{
  "head_dim": 32,
  "norm_eps": 1e-05,
  "init_std_o": 0.0511,
  "init_std_up": 0.0511,
  "beta1": 0.9,
  "max_grad_norm": 0.5,
  "decay_shape": "linear"
}
Each number is 128 + 24 x the weight over the matrix's rms, rounded and kept within 0 to 255. Layers, rows and columns count from 0. Numbers have three digits each.

# q: layer 4 attention query, 96x96, rms 0.0975, rows 0-64, columns 0-47
# k: layer 4 attention key, 96x96, rms 0.0928, rows 0-63, columns 0-47
# v: layer 4 attention value, 96x96, rms 0.0732, rows 0-63, columns 0-47
# o: layer 4 attention output (transposed), 96x96, rms 0.0788, rows 0-63, columns 0-47
q0:107127121117133128106131118104140120095160145124108126128114119135127141114135144144152093122100125131155130122121157127115144120118133149131124
k0:123133129115134129122119149143105135125141109118168158144120127089121104108129139120112151130113127135134132100175119106128149146117157165132140
q1:101135150127135153106137116134178106133132153117113123132108137115122164154103123134118083156098133110132153113154159120135122136130121126150115
k1:161126111146129141106143129125132112124133149140159104120118116149110114147116124149149132147140114150080115155118130154099134126143099103120114
q2:122121117126107139123106126132091152098143142108141101110110126126106147122123120134119141153141114138123125146119122139139132119118142119107107
k2:096124143124146142125101138120125112122127138131127106138128139113119129114141118126141115113120140124163141114130133111159119133119132139125127
q3:148150117110106164143169128109155072154154133153125127127142122119159138110107111076143095152119119130124114104142120118136126125142103139126129
k3:128128150157164123132091141094151127134119166145111123098115167180127126130124181115140115125138122133132132170087144172117117140104110107140178
q4:114142163145118098139124106122133133089105114113120107126137145126125129147124165157114140076108156125136151133123140142101150156096136134131145
k4:134091136142102157115125109159130144109130112117159095150154138092120163125133087149163140155126119127150150112119128115147143120142127154134101
q5:160124130142128152135103112107085128083132136092120132118078114106095157165126134153148134154138121125102130153125106172132118084137128087088132
k5:116103133136143136145110155124154105153076116126092130161112148142126140114153108106178111116179139142129137137101140125165114102103111108122102
q6:117122169165129118126097110143160138089131155055109070123097098139083144164126164166124136115120195114124154144107149158111147097119146105131140
k6:121114114145125134121124121126128124131103137121151084111110144125121133138128120151133105150149129158116131132119154131145119108117108151108104
q7:141134117110127128131144142146132143137156126129142134147109102122122130133120122121136123157129095121128100119133129127135116099133150124127121
k7:156129148099160121177140129130148108149103142131090144131128119167110106153122137096145147090151130116101111152120136173117101140117111109119160
q8:112146086115137146103134127093143165130124123130152111128115150132140143147120130126127137150125104110113112135124148160140111138098156138139104
k8:151167106117153092170166116123106134127136111140128159075120112153149111120126150093099132092119141150114111119123087161112100128142117117114161
q9:184153093093126138097162129139100125189150138150147183143139135155135146102126093136147104160119096116098096111134115108153102144156143137124101
k9:138153122113138135129132139116133111125144124132129157136121118139131130126122110116128126103108109107123102126119115153119117148112113110129158
q10:115128188157148148139126130117182087110136093064095080089112101130105152148130156107141087131124187139133158122112147117094124125116085118111146
k10:114114127135132111128111121131153140130130139119107088120122113111120157131127106142143119147142158150142143114140148109137142106128139162140119
q11:132113149133113098110128108131096181125116140087151175114122112129084108162125148159139209142126139133125118151111107140110130146146165098097120
k11:139149132077148119157180121151120058121161125120136197170102118124133125161111103073145128078120048141149106117126123135118100155106117115129151
q12:132098187142110077151081096147112165064108117118142089177152127144076095123172146169119116060110146154163145164120144124126155147103106117144156
k12:135112132155117139102140133126121139138140148129143108126115132133118140133104138151125121157132117136128143102139147129129135114156131148115117
q13:121143148145113117129139123136140137124145122112143126121114112141112129141104124151107128150127157128140123143127130129127142143142160109117124
k13:172139112105174184135159152151131100187109113155143130085077130174116136123070137091152115162130087122054055106141081226111070120148085017112157
q14:130119140111094116133145095156109151119129115074177142129109101088142145186109100115098167112144125156118148133120086128143133136122138121098138
k14:171141139120157121128133173118133115101163120145125168117101117124144125141145119113132100111096059098149097156106102099080107159129095112138105
q15:145148123125150103158123139106099107132171124148114135158135147128128176148138104141105156125182108134120110123134144164128110159112118150184151
k15:144122155146138120168144120131121135128140151125137121100093169145135095169146136119109128141114124154119062133134157135146129127112100119117125
q16:145109121146169155136084125092134081144121109131088127130139161130133151079150114100150116125126135118129142131145138138173100119110126115134146
k16:121132151147109105111157104136120184171101120143118122141133128090114136122140137155135112157142160149120116117112137139128162129137173154133102
q17:114131147129112090150142151093141137142117098165101130122138108118132131152107202179136118096129128091126105124149144128114127117132159163131158
k17:148084138104112124169103078109127156138124127149146119152144179112092104095140121112150160145123147149126140133109116142099138162099149110092148
q18:129138150113114108147149116096144133159151144127151094104136108120143097159113066154138122136140156132111109145128123122144118130088108096124139
k18:161119143106133137115118117148096106116117138105110132107086149130142124138101144138104129148140128142118110143098111105126112175143141159136142
q19:092116139151137137120153096106121104107119113176182136112152113134143118195138092155089138113153118152173126163103110133105126167133130125148154
k19:150143147158124144110155092126099080104140150151140109125109145132113128146128126105120111132097108180113126135088134105095173092158124115123155
q20:131150159120125126137135106133129104126120108112150118156142066097110100149124114121135132124089129129117116153111121132106121110112093094154115
k20:136111118131074158108094167109127131067117098124136143097122101116176135133135149117141112149142090150134125114130111122119129097113106133123138
q21:104145103123118169136121110116109104116122115124156138144106143130118151137128132117098116112109120138141083151109102138100147135105109168152160
k21:131135103154080141129091147115122172097110113144163170132126140107124105137115128099117135125136112122139110099138130113135172130117118112139099
q22:110118135161158128122147139113158114127164142161133135119108153123141095103159150157137101120139120139130141078111124117124109141131114147115163
k22:123130124120127105090125121113123146131075130111130098112102130151077144133137126115131119147127173121123153143141163102120161116150138123175142
q23:141118102119188131161122145118140095101147169126093089123126116130150119068142073127127079151130123103123135111155158143162102135145138113107170
k23:110121123105112109128139144133117157155080163125118115133120139165092138114107135154130129176128109132119099142142135132155139091164145146127074
q24:143164160141140116128105121117101121116117155155150115161135109161108134107128151142116087133174124117152153133161094122147125109139128143126121
k24:164099122173135149110170161160123111122150143122120097123134152131108117140107142098095114155100133137082140110119141126105126146150091129129139
q25:128142111094144136129150135122092130128134169166106121151149120112169118147153109110126101152092114117155134138098135142119114120090112133130110
k25:125134113121089134123156133124147102123113116119141108092099134151135144136124117126152103147149141142120164124121107113142126117136101126110136
q26:147127077097129131124120117131118098128145133147172144125141097129139155139128128136105127129135121124126152145153148124123134095146153123111108
k26:124127109130166123123138131169136118135142129151082106141109146128103122146104122142128122109123124183139145097151123112134116116145149108127135
q27:109154159090109122140125148101146113121121132127203114133139119144113109166135105100120160131101121142155110158124134152090144142124114100106126
k27:140130127164103157117105123103142095111109104117117171126112148107136147122121132169122123138122089132128100108095126122118153103115081118103126
q28:136128126133121126162132119114142107135161142139144063134146112093132090117105150137138128120146118153136162123145137137108133149145110148124086
k28:135104132167157114122104154116103125141154143126088083125113145097119135115117162165128140094138152107105159104122164117096116129176138104160123
q29:122130111121118109116151138124134139146125135129140142138131092108159114121124107159163145148089133133148126133126149121099115091114125168138103
k29:111122159100126130122162150090118128084125136108141094104137113148118134186129146105128126143136124136148152145127153128093106143145104114095154
q30:106108148166131150139110139116163128111094133118161113067116108117138112135129134096095147105139134148151116129090113137088115089109113134134149
k30:144171133095122132121104130123129124095107083108147150129115152107178096140154120163155152122111109114117115129104096133110123111106106101173097
q31:105138146130147109144131108092179129119113086082133119097104107110138109153112131105141112121125161118156127128121119117121151105129118101143121
k31:131123142097122137117137150118143146129119106098097113131103090067127139144163110108137143134125103144116112135134117112082108103094120130094118
v0:152080114114113105190128125092110105157075154136118116157137129106135101131119133106135132129118152146127113135149158112117115117117152129134120
o0:135115136173130141113092131165093146138158150123124074165109124122103157121083122149076134158152126119127170109119123173127104109109175090118121
v1:158147152111176148120103131111116080160143118081108110150122189148119172130152099127138107159120131145140137115086099143121137128178084119173158
o1:133143094113112130101137135103066152124122138130146095145107158140127151114100147107149098135117141121128128102154164123134162116174103134121157
v2:116170087123161131106128081132148141158116135138080143090101154141144195105125131120135136134132100147114144190117095134136137124129119126156128
o2:162139130144119117097151134113109116079125143182131143164125170137117128113160135116152062109099135103127164107157133149090093127148107133110120
v3:133086134140133135161150134093108084116162120144146138117140118114163087179127162123063186127135104146128117173103144083135148130098114135136169
o3:140157147130117123113089125106134102114126125107178100119112132099088150107126113120098170164139140146172098134091128100143103087120143095116132
v4:143113139142166112184114099125154098140124074138138132120126115138123125121113131115167110134096149118086137131119140136082142152102123138126126
o4:134120104133123129104094144106117103117126150163140119112117084132148151118108131107125133155155153128111136112147099124176121133114129122093112
v5:167112114139135113109112139082100154140062147133134175119144121129100142120130166078139105134147122139165137108108145122186153132155048138125144
o5:103143103084078140106114119142148159123119118123139104175105146122127166095156160152176123112079120130131124127145144170094138143164158110129128
v6:156140086102155117147093131091095143121124133121152117143134167122137141140110139125097110128132157148116100131165177143140134121136121127138113
o6:089110107149159142110107133160133146157129146132130102119130158121138105153156089084124157109106162109141108126140186147105126119113118115152115
v7:107123125144159142130142092120154127145142126140134169159149086134131082151126118072190129114186089142142114187127131112162125158136147147131139
o7:148168120127112122107121121132137135129119138153088072150086153149104119136127161136127134127093138136134119138148139128167127137131169113123138
v8:148133097130134100080144148131094119165181137132133136121118107097133108182132092151116121126108121113113117126119148117140117102175129140159121
o8:090166139152147107150112122106154137138144155091177096118121130145123112152133123119147130135138134104154092127100144165113165130109114128147139
v9:100146128113148114138148140129151124094101129169088148128157155123056180125103111132130125137138141112105116155140122136129132139156101148139080
o9:110135090127139174123146119133113136124127118142108107092116144131126106066140130143171091129091119127102117116164121135146131159093175149122141
v10:145141134080116114157134140102137129101152117130117112121138134104131182127130092087136124158138142130142121159144131127118131148111164132166145
o10:152110101142158143129153097126093106103140139130116126119121148119141111128163155122125125134141159134156121100120150133134105137151144130088114
v11:126155149144124150150154166135106136155090137109119117146118089105099130153121111126093094153156145113098116084137112154168130148139125138100134
o11:109091085162143151122118135113128139131132133087145155123133124105117110170106145115112148099145114119125154118130133126144124102138135131126126
v12:118134119148162123100102136097136145136147190135107131126107098112094113143109117124144100128106111148153122143128135168105137143101113135107174
o12:109160118124122087123074133112170138133108147142167100123087144110119117149138143137122111113159118120110087110105119122143139106103123136157136
v13:136118134163140118115141160178185164076104087141110127103133122141069123135110137102123186118136133160131117161156138087075128109141126133117093
o13:156165088103123148136111130106159132150172142186133154103127140140104133100193110103188130127103108152148132130148124134153118172143111119124138
v14:150174089121117145113120114187098141146133151102128118137129111128092150103116136102129138167138100127119141130130121076101104097181067153096129
o14:152089115128086093133179126115138150123144154075119127141165130169139139139124168102147142138080144112130124074172169157147151158159112127113115
v15:154120159134140105081147101069153153124110111153151124125149153166123099103140118101185171132190131131138105150136124110144125104106109123170111
o15:148165126132141091149111116098152138130132124146122076135132150131134111121116133143099125107093161127116151124117140114138158158167158146111152
v16:090132105128158176138095129076142152140140146130115138090127128169118105126137152073083119129092097101167118165108124126078136125136158151137138
o16:121157112084132116127116129126130135127114112188109088134139129089108128113148140115142124143184113152082130129142156087117124074126109137103117
v17:137144145137141133133136166156117145144112108128078121124150149124074176109132105082098150110164151101129133134104127096136121137120136132128112
o17:132165116145129176104147149125104104131119120153126138151124117131074119084139153160137127126119104164148160108128093102166143115121133117157118
v18:077120140131133112164127156160150124114149143096119123146138119140111115161116124149140149152126146134118118113126150127111143119099143110103115
o18:151144110131163163144120154102114150115160100090149097086114101110131115103142117147112096122134126122104116141125089129154108104097137108120113
v19:157101109111138111158132106058136142122117127117163144116139143097168123116138132125113183150103150084150145118106124146097143135127139135137149
o19:146147131089139106121091107139125097086117140132148121147164116124147137104157140145124120178160138119146119136140175139125132119132154141142117
v20:138123152161126137105116109083103139131127126169122159155093151115152099132127198143082107141155131118080124160174121094106148118166118114183133
o20:114153138126097154160103137150113131133124099126116095096128161152120110124122110120092166130126164109142137127090106170078105127100130107151157
v21:139121141140136128100126134084121178082146120125120130136112106161099132098116129117145161114132132147075132134138133146066136108118165149120148
o21:125140152162133100130131116158113118129134128155119106076106144128149140144126149131071113107160124097111131118132118126137115112103137137156162
v22:153085114107152114153140124056150105122148123130113133099147130112139085164127177084084141134175149134138110124133135119132134164115109153098130
o22:089137098114142126121080126123169092142115153119132104105124103121084120150087121131098158159146160131131097129107174112135126100138150102122138
v23:122116151104127135083147103129128149138179142086124120143089079119116092113144145133131134075114124137097138092159132140131099135141125147135123
o23:094153154147147106143174140149144129137141139106131123162147131166130129172100121109119113141131151077130123092109123119109124133148120134169113
v24:118137099112144138134134130119160159149144155129098136158098087109118131129100165150190098105124087139107115128157135112060150119129111116125124
o24:158164166102106092150107145111124132145135170158123089136138161173135086142106105103090116112125090101129136101127101140137107105083081140162120
v25:130147146142200120142120138124162153145108154149129129107131117161117163074126128136106183089153144137113142093104139154149123113103103119121146
o25:079145128124126166084142142166159146161112123131084126140156126157141137119133119133103105112134153101142149100099112088130128127118099132187106
v26:138078140127141121180133121149126099140098112102148091151164129178173168084159130121105189104110158130171115097117120134100141106115145130145097
o26:143123105087117167078143110158093132172172142155083103145154112118118123133136132153136117130135133153119150103104163087131135123152158142118131
v27:097147146166103136135118128131130133112111146107077150140134137156108161180126129120148126108152151127152116124113097143130129135141111104147117
o27:174130113125131131141127144105108111147124102144119150156131137120126108129138123105159144122118073127116113157142109102153108122121125138105146
v28:139161065113092134085146163117134155117095111107159136164125140148154124120136107133150093133110177107132119122118145086105123112121091141136085
o28:118132107110118163174152107121093106101136147085123119111125167139169103103123098093158135127057108140114118114147152110142174135119156129118132
v29:116142142099138125167101118103167126080123124093132094131105158140133093120139173142094149148133169125104138115123132091093106166136105114152146
o29:142121098122156123161153166128086091136117135114118145133161134118141148139135096100111118189142167117147157120136120147140111119151097121136120
v30:125126145153135129133124172114167122143158092135130155152114155145076142130124172134111124193143132106166162115046155086097109136154158130162129
o30:116158098093151175137147159151077116131133118136134114170127130133079162085170144129150112172140133091177129143109130132156129102159093120121148
v31:097166116132115139094128170080158112107142125127128105092152118141172140119132102168138148158161134095129112113121164088122146098135111120146115
o31:122144115064167148156131120127165144104092122114162121088133102108152107134165105109092130158136136101144132174106133078134161126130090112146133
q32:124135132115113112140118120126137140143135141133132157107134133142121117159133132141146110112101132138130116137125131135150120126101124141139129
k32:132136111110140127138142142146168110114145144107152116122133119142117105139135139141122136130132128147123126112112138111150130116137103134090135
q33:136131108133111144149134101147117136134104089149101101114140113147150120090134148155131112123112122132137105137159139092119136124124112130129116
k33:166143139127137119145144119125117100155132134105112159137109148114126135114116140116146125144158126131128126144124110123136123115119115140113129
q34:145125144132118136137155148137143145124156145158119125159115137107134130119099141114138164126121113124114125115133138107130106113136152126109120
k34:109128108134122139133129123120134136151098120145132115141151135135148126143130106140114095154124114130125126130117121146144135103128116145122114
q35:109139095106116130135112149118125132160134116132146176134134112132124109145127103143106128120138118119102135130127130156107124146136129120118134
k35:113125147113137136106140102146129116119114126156153116131138139131158108127138116128108137120141108135130094120110133150135116155099136115099133
q36:124158094116121128114109129100157122141141132147133187118147128133122087159139126120150129108133107133106123124145146123137123136125129109143131
k36:134148149120158115114123118135115118149139120147136103118117098136128107135106101166111134125165124138133147144138145119134125104114132084121124
q37:117142136134137125160131126122127110127130163136116078127136150114133133126145135122128114126133132136153148115125131114132136147107107126114146
k37:147145097128135141165142152129134148112141161128106128116107135106120119141134145144087139122125095137147134147162118140126131130120127111140121
q38:129115140161114120123165123115076141118145122141108050114118120138131121126104128183110117156114135106092144134140131124127137139098121150128143
k38:093094109176129134138142121104116163119109118130135122112164125125144119126138135147133109119113132115125117129136145136129131155123161137126149
q39:128131102120119156094129120148095127132108114146132143134119122139116136112131123118111114147127123125148126104124134132160126148136158115098145
k39:093142146103134112125148108110145154134165108145130110104121143146140127118111137117093173113144113155097116133159139129121137096148161111125146
q40:127116153108130123138152125123118105115118121147121112120160120140129117106133115143140102140139129147149137120150111113119119126097082166139139
k40:156099120164131128129121140114101143111080152101128096127174119135125158107133165158161094119089151125124111107138123101108155153114128144148149
q41:110142144146113124122145121125107130124113142129126083105131114113128138106129137159111116115094149117120110140132119117113154150106141134162153
k41:123089109114123122128114117136144124106132123132108112116125134122122142113132151117108140139132142161099107109121127140123143128121134146132153
q42:114156168150074122140135117103110132101122111166123079147129124140112134104137127125109109090137147150133127154134110132076154124099145147137138
k42:137103117133106136136112121108125135114115164111130080121147147130132150126121161120148111152097135136117113141134145151121140126126149153131137
q43:112113117128105132135150133116140139143100123113156153111134160143133137109117148119151148114158128119120093139105111120117125125130153102128118
k43:154133142112158137123100085131131112165138055127115149169127148124137144115129091117148104146140170121128153125121143196166131077108091103110099
q44:140173109113165140122124138123167156134140122100128189131091148153116149124098132113138141143116096093111088116148106155136110136144150073113118
k44:113169151120128113105125133118123143133128095125128192168123122121145097138126116137144115098141102121157157118157117091117137119126134125122101
q45:114104158149115112136112145115158121116166137148105131136144146136122128137142131150119124101151118147134150110118134104125134113116115142108140
k45:123109122164107121130110120114078160111094148091112109160177093126114132147160154199093127084095171106158128138178117075113173183079113193178126
q46:127101103121121126147144150141152136137123116108159149073106096103116129132095129116148105144126111116128105127154134138131131116123112109116131
k46:133131150132120069129099109090157107085168137101149155115157094104116130133134142134138154117155096126098144142096145106116120133108095131135149
q47:130167118132143092139107127108119145139118133139093109133136141131116129088148140119149160111119163123152102112136136114145121136120184117131136
k47:109151091136137097163121130094100145162116132124129097135118118132115132116099150147116125129156151119112140094120111127132126116131134144154121
q48:157105097120149107128115119127098103108159181133119116117119068173158075124126132164096137128153101193127142140142160129140116096131163153132117
k48:163123125146147098120121094137105096141145132117126140152116139158116174105115141165140117130099102132114142124116192111160161124151156131102112
q49:089137149111080094142164112108147161135112122111122121125154149107119145137102141146152149151150131140149110132115145121100164135096136156131109
k49:112103154148121102132138125145150124175087122101140126128108125146107133140141159109126135137132144110128110115109125117138105182102152116083120
q50:146120127114099121132115146105133138136105095145113160119135139124160162157140128138143142142127136101148120109113164118126144129138105131117111
k50:142124156157134125123130089147146104140107133146114136181113109141115142186130084128145133135116142166128150143094125121118120115131127133133105
q51:102137096128146145085118127117111107143165145125121164144158136135091140110104121161115143138154130104147135101154116135155144134163165132130128
k51:114145113112089128077126148133101120116137141167104095139125143114128146121132121159158122116116144124140134088131116143119134106147152167101096
q52:167094131185111124140157163108133141132145162127125110116112156122144148130134090113162123101096154122100115116117104101158128156118106136100145
k52:134084108094163122150105096098133130133115121110091103107124141128134137130147123129070125120142153141121118154112143160130135145106099174082163
q53:106155151144150112125106116106129085146160122129144141105113112130105122144132100158114122130116123146088141147110119158115108122095103115120154
k53:126169142165110115163133117137134142114154181119148148110114143104121123132094098161104130109120148119107088118154123089107124128122129101159109
q54:145069103137101117133123127125099154134144176096132131165123112122101086188106144147105131133153118125110117143155127154142127155151134137154137
k54:120100139134131116125097115128115165146124144128113042141118140142131124166087154139110119139133154120091152134140119163141124104144118171080156
q55:119121130138170138093135134170100130146154121158112123130129174154114160055143146130153121134130129111117144135108140117134107119156140118137160
k55:107162103101116129132137117161113137102105080146110142144145128123134140116161117129127154113104137087145139146124132141148109134120108107130099
q56:167092148120126121101119115097115135131112134101130160131132132090110130156134075158139132136123080131113140107142104113136120139127109135109121
k56:117072147152089082114132107146114147131146146108149135112108129166135134178104137142098132118107110121138137138110133134111119118132139155101105
q57:134136181147133110109150147127162131114120055112147147126096147131114155097128132116164128096122128103130113080105127126139145122128102117138148
k57:101146138084120146138135106101133139118133096111143210131149121127136114143151106116120106094121095102170093132138158140135115144125112150148143
q58:154114130154129140143114130118111126134129149150138072100085108123105101204097127177092125130150178133092103138139144147109115103085151123134147
k58:099148167191129091123095103132116145151124140133104111155135133124114145136094128146088071085144141122052118147149127134128156095170142115119123
q59:115163142136100118124141100118104138094111124144185152120145156132130131171114123100110139112106090131143113181112110142101147179133129122125159
k59:111140096101098093136134142149116183142114148144150175145153130102136102127086115138140152140121108123144103146182136087081172153146141118144138
q60:117117128134122110082125130133128162128126111155121114122115152148135136117111146134108100144132135126139111110128145158153141136100175137131110
k60:102125166133136107103149143128135160121104076121133128121104134110078155093139156149102095119101111085141128147159136167145144174103150118116141
q61:138131161139050120145134119152129116146147140111121104147104125140138113113097161128173123115112163131126134110162145176136148120139158111096101
k61:103151143130116169161096121101124135128126148114114127137119141157081143134128148125137176140119114087148143092115179190123133106121117147118100
q62:142108097132118177124129112127120111099078161126104117119150096123145140096134129127135095129121185129151125159116110106165130154155127107120133
k62:170117146143161139098136144155105140128134092160074152156137109138138116108135091139137163148131147173142147150092134134143139077128159130116121
q63:113120111114135132122125114102159116148110123121121079097108143108103107122117117097105085160161152111157116132147151153160128117123144117142128
k63:126171098165189121114095109130150133128129117149122090113095149090121116121153105081090121125174152159091155114107076152171120126134115094126158
v32:127148150126127140124141173129130072120142104123169128121107135119121099142149143138137098106121108095151138123093101148090130127126092131146143
o32:130121099097124087109126114128125124105128130070139119137137135148136145152115144123154120155101135128124109107149163141147148172118120136105145
v33:124133084123140119148100146138156120096122074157126150142134128149118147112117150117128101158178126173144153108079121127105103076116089140136091
o33:109137139111131117149103098118161108152122104071156164143145109080097107157111123127122132123135119125154118149120146138141142133108120126106121
v34:148123148092126086137156155146111087131152090148139139085121102119139120116136150070131146139144111117097146141100103104129117100135080130085144
o34:109199142146107112113094130131179174116151119137109102159133153125122143111114144150109119109139158125136148085124158139124130080127129118141083
v35:147165110107146162135134170160085081132142089125107172102164109124083159093110113148121108136106113095142144121109142092140127177171134139133142
o35:103121136121129133141105124131118126138152124060186047107107105092133112110128144164142137143138116172107092161130108170100161124122125138143125
v36:139131154117124126132112137127126121133139115132159129130128139114142176091116132123151097117109111137108113146090124099145117133183150127105115
o36:111146128144097138111132117142125152150132128115132078123139119116135132121132129129118149122157133126148131128130119107127147135111146138125116
v37:133146128098151154165128112137100114112140100099152143103120107118098127124120118132124150125101109148155130075170096102120129176121159127157082
o37:099159123179128159146103118146102127115133129096140080151092120139133114119124101153111093155100159082131099185142144132117168158126151119153167
v38:121127131159147164169147183149158121149105100106110129146132187130148152124136131138114126123135090121143112081104162107097126086122131143150128
o38:159068093125131138104104138114112097131128147113171115108119111146096135132118140130143132142130143170132120105171126164148136180129109115110123
v39:116144127118086125126152098147144132127200105142132095089104128113178127149115132152093115106100118115088147104082114151090130103161093124096114
o39:092147123140104161105150149122131141132130091166102129144162120163087139080112164125173124117118138144154105115142145163086154159105156113106143
v40:107144125158111111125111152145149129111148131091126108114149107130140172092156152142141157132086118125128132113146128135122133120121082135120119
o40:134126138129145103137115136111164119124138143151112146145162101166136101111141135148144120085116131147119162117126140133114108166133096103158121
v41:159142141167129093188137131090160145132120119095134125159151140152119070186122043136074169121107108115139141123140129142115142109107125106167098
o41:118100073114130184103107105147133116110118074112133167126097132116115143097167155154152099145130106145130129149142115104148144166134152131098120
v42:130130129141104129114135120196129159136123126135110122122141105096154083103154130161102106110124124120108130135132090096137122142157123117106078
o42:130180135155125116112141127138104144094136092148131145123121103130126152130111103135127114130100123125129132143133146147130136115100130136122094
v43:141121120129116124072126156108084101155139145124147158154144136107123113130124198156120138127100118066124117098147126115106148095121121133157158
o43:130091150102114135123143150134108157118115132175148154102125087136128158094119103148159126184117114138153133144108121113132097171111136110117111
v44:144168136135147137163132135186162126117166113108141104113117106136112164112124092131123103114137104146139123124124110118102139144119120110097134
o44:124150103149103107134107091112113098109115134105162116119120116172104123145154151142169136110096128138111119133148138126093166127126126147148153
v45:115127113129139163089128166117136162100154168137075145118151134128156215135116114162154158114105120160155103157158128102160120104135152134134140
o45:129158148153125106188156131127138151150130153147140093111099134138130087123094124094103107125138112119115113110137120137130133142113109116109128
v46:167124104141090128128144096135131114116134100136123139100115141140147141116147140117111093166103136135110143119126166148097164121140105120149162
o46:086091156146157119098157107137125102134091108118157127126132102120141160135137137093111150128140141098170122113099111159094133127113144129125139
v47:118136106120144086158119153136111126125090111123122136151124102115147136145134128133091086105099140138189119119148130113135159149115118129174144
o47:137089092111152150105128113145120102163122144092162112129172126092100132129167126098140146107121120085140109126150174141143116132121117140113135
v48:109134108126133128082118116120163129115156138138121128133121109182154183122119151119165145135125113178123140132127146147149103105145118144149142
o48:113120146135144096131116152078164126137126133137115123103174114094141101122125115134134123085151119106093112115138129136114142148116113119142132
v49:103121165120111109158115090085148126142143176127151108142126122124099099152154105154190151145098123148131113115133099134130129116104092101081124
o49:140129068123158106108141123149156115084119157138120164129164131143167126131106139133098126108156128140135168095117144102144146146115137134151136
v50:123100130143126119165147132113135133099164141119140132150131069112131146142122130151133177135149108155075132112110147099094137133129170126113130
o50:121192140132109152149153119113122115143136103153099109142128126142153120129167130110105120140124174138158165131132120141162137114092120138156118
v51:142166110135136115131091087181141151136196166107144114138117136120156165149133094146147133092112125149104133068121134158107122150139129129113132
o51:132144128123111153121174100136122137120134097129106102125147123140138116111178113116165129118083128120183152165164117086154168138084132142118140
v52:100128144126088123136148142116108095114108129106108110122134170141125087069158173190161130147130164154133119167104154116115131092123122128164132
o52:139100163164144116129127154128148120115117130149147178151139102114123169145083099123082109146162128140109156087147118132139130139133113120149133
v53:117119118158105115161126131094137079147117129102113132081143157121139147119138147126125136180116123186115130071115141145130129085129151139125174
o53:142130137139165133103115135130159109146140168128149136171149126141149096120144127148120129076162113108124186091107142172121133080129119121119120
v54:082112124177131118124128128189138146142196154135114144132128109097116127127123138158129157129133142148111129150144111152112154110154160137109156
o54:130195110113119109158139137076109133119166148171159117190125142149143105092143114123104120103111140143144147087110092118156071127083108158134128
v55:078131094124108146129112118134088135145118101134165155118124150166120113130141126129145087111115138128105133097100134163142102110108186147103151
o55:130117155127136130125129095131138140126125136136101151098145096120148143143119119149128135122115165151114088127105109141138173146141121118146153
v56:159138118115106149158124098129143155099129090095113127109130144150091101140144103105144090101124109120152147077135102094130129090162092101168121
o56:134133112203142098110109103118119093136137102077137167145114124111113153147114143167126129077166145138146126156132133128094125128167181142121129
v57:109150135086131097084107164162099138126133098153164128094136080124171139099126147103098107114134146112100126132141141163156123090132185119068139
o57:167132163116092124099105143141120170113132137136102124192130132152143124160148130125109157143096092149128101127105138137084106121153091150142107
v58:125130094100126127191132146101123097134144120155129153093124162106137130173115136092139137152139109177077121139109118195139100122137094135119163
o58:099094095069138167093113101105167145151095165119133120152102087128096108123118132134102124097115110108115129087081168118153139121091132125140095
v59:150127104105118162134151145142100087132138125149132132100138129115106108149119105098175156150118117120160117147171131107123124153145084145074106
o59:104166143114107119124134161118159171114132113146146109123104132147146141145075128141091116148119148114143090100104098137133117135104144123153121
v60:126118143149097121117109143077164152110145126138178097123112166162186128130097076128115147145096134174088124088128160171123148108111186125115134
o60:127174156133122161102151139118122126146142128143115164183146182137132132121187131113102111109130099099159150106095078129137110117108118134148144
v61:091119123166144133100115161119107154139131109098158154155155132123112142115159161152095156157122130122126136143144133148122140143094151135091107
o61:147106160112150153122139139116155127109103161193119104126133116144135109119102151125113153089092140117128120104123148151175072152125112104151125
v62:132139097135123127188157126119133103137162156141139121130150115123138133098122094137121081105135117130107124121097117108089122110142125118142146
o62:129117151129080135130152111158127130136106097125158118100120127132117135139121139141162120135085144135153120152115139123107181177162127136108104
v63:161094102164124101154118080143178116151123135124088134097120144158117119125136088131139101132132115103154134085115101158156143102144141155141126
o63:119133095130141136103120122137139095127129117120164203100107116105156125116140130131165140093158135107121126141163129118098125147121145115128119
q64:112151091152121131124124128092134140129116147124131109108128150132108147141100136120140122115130140127137133114126123134115123131116123142100134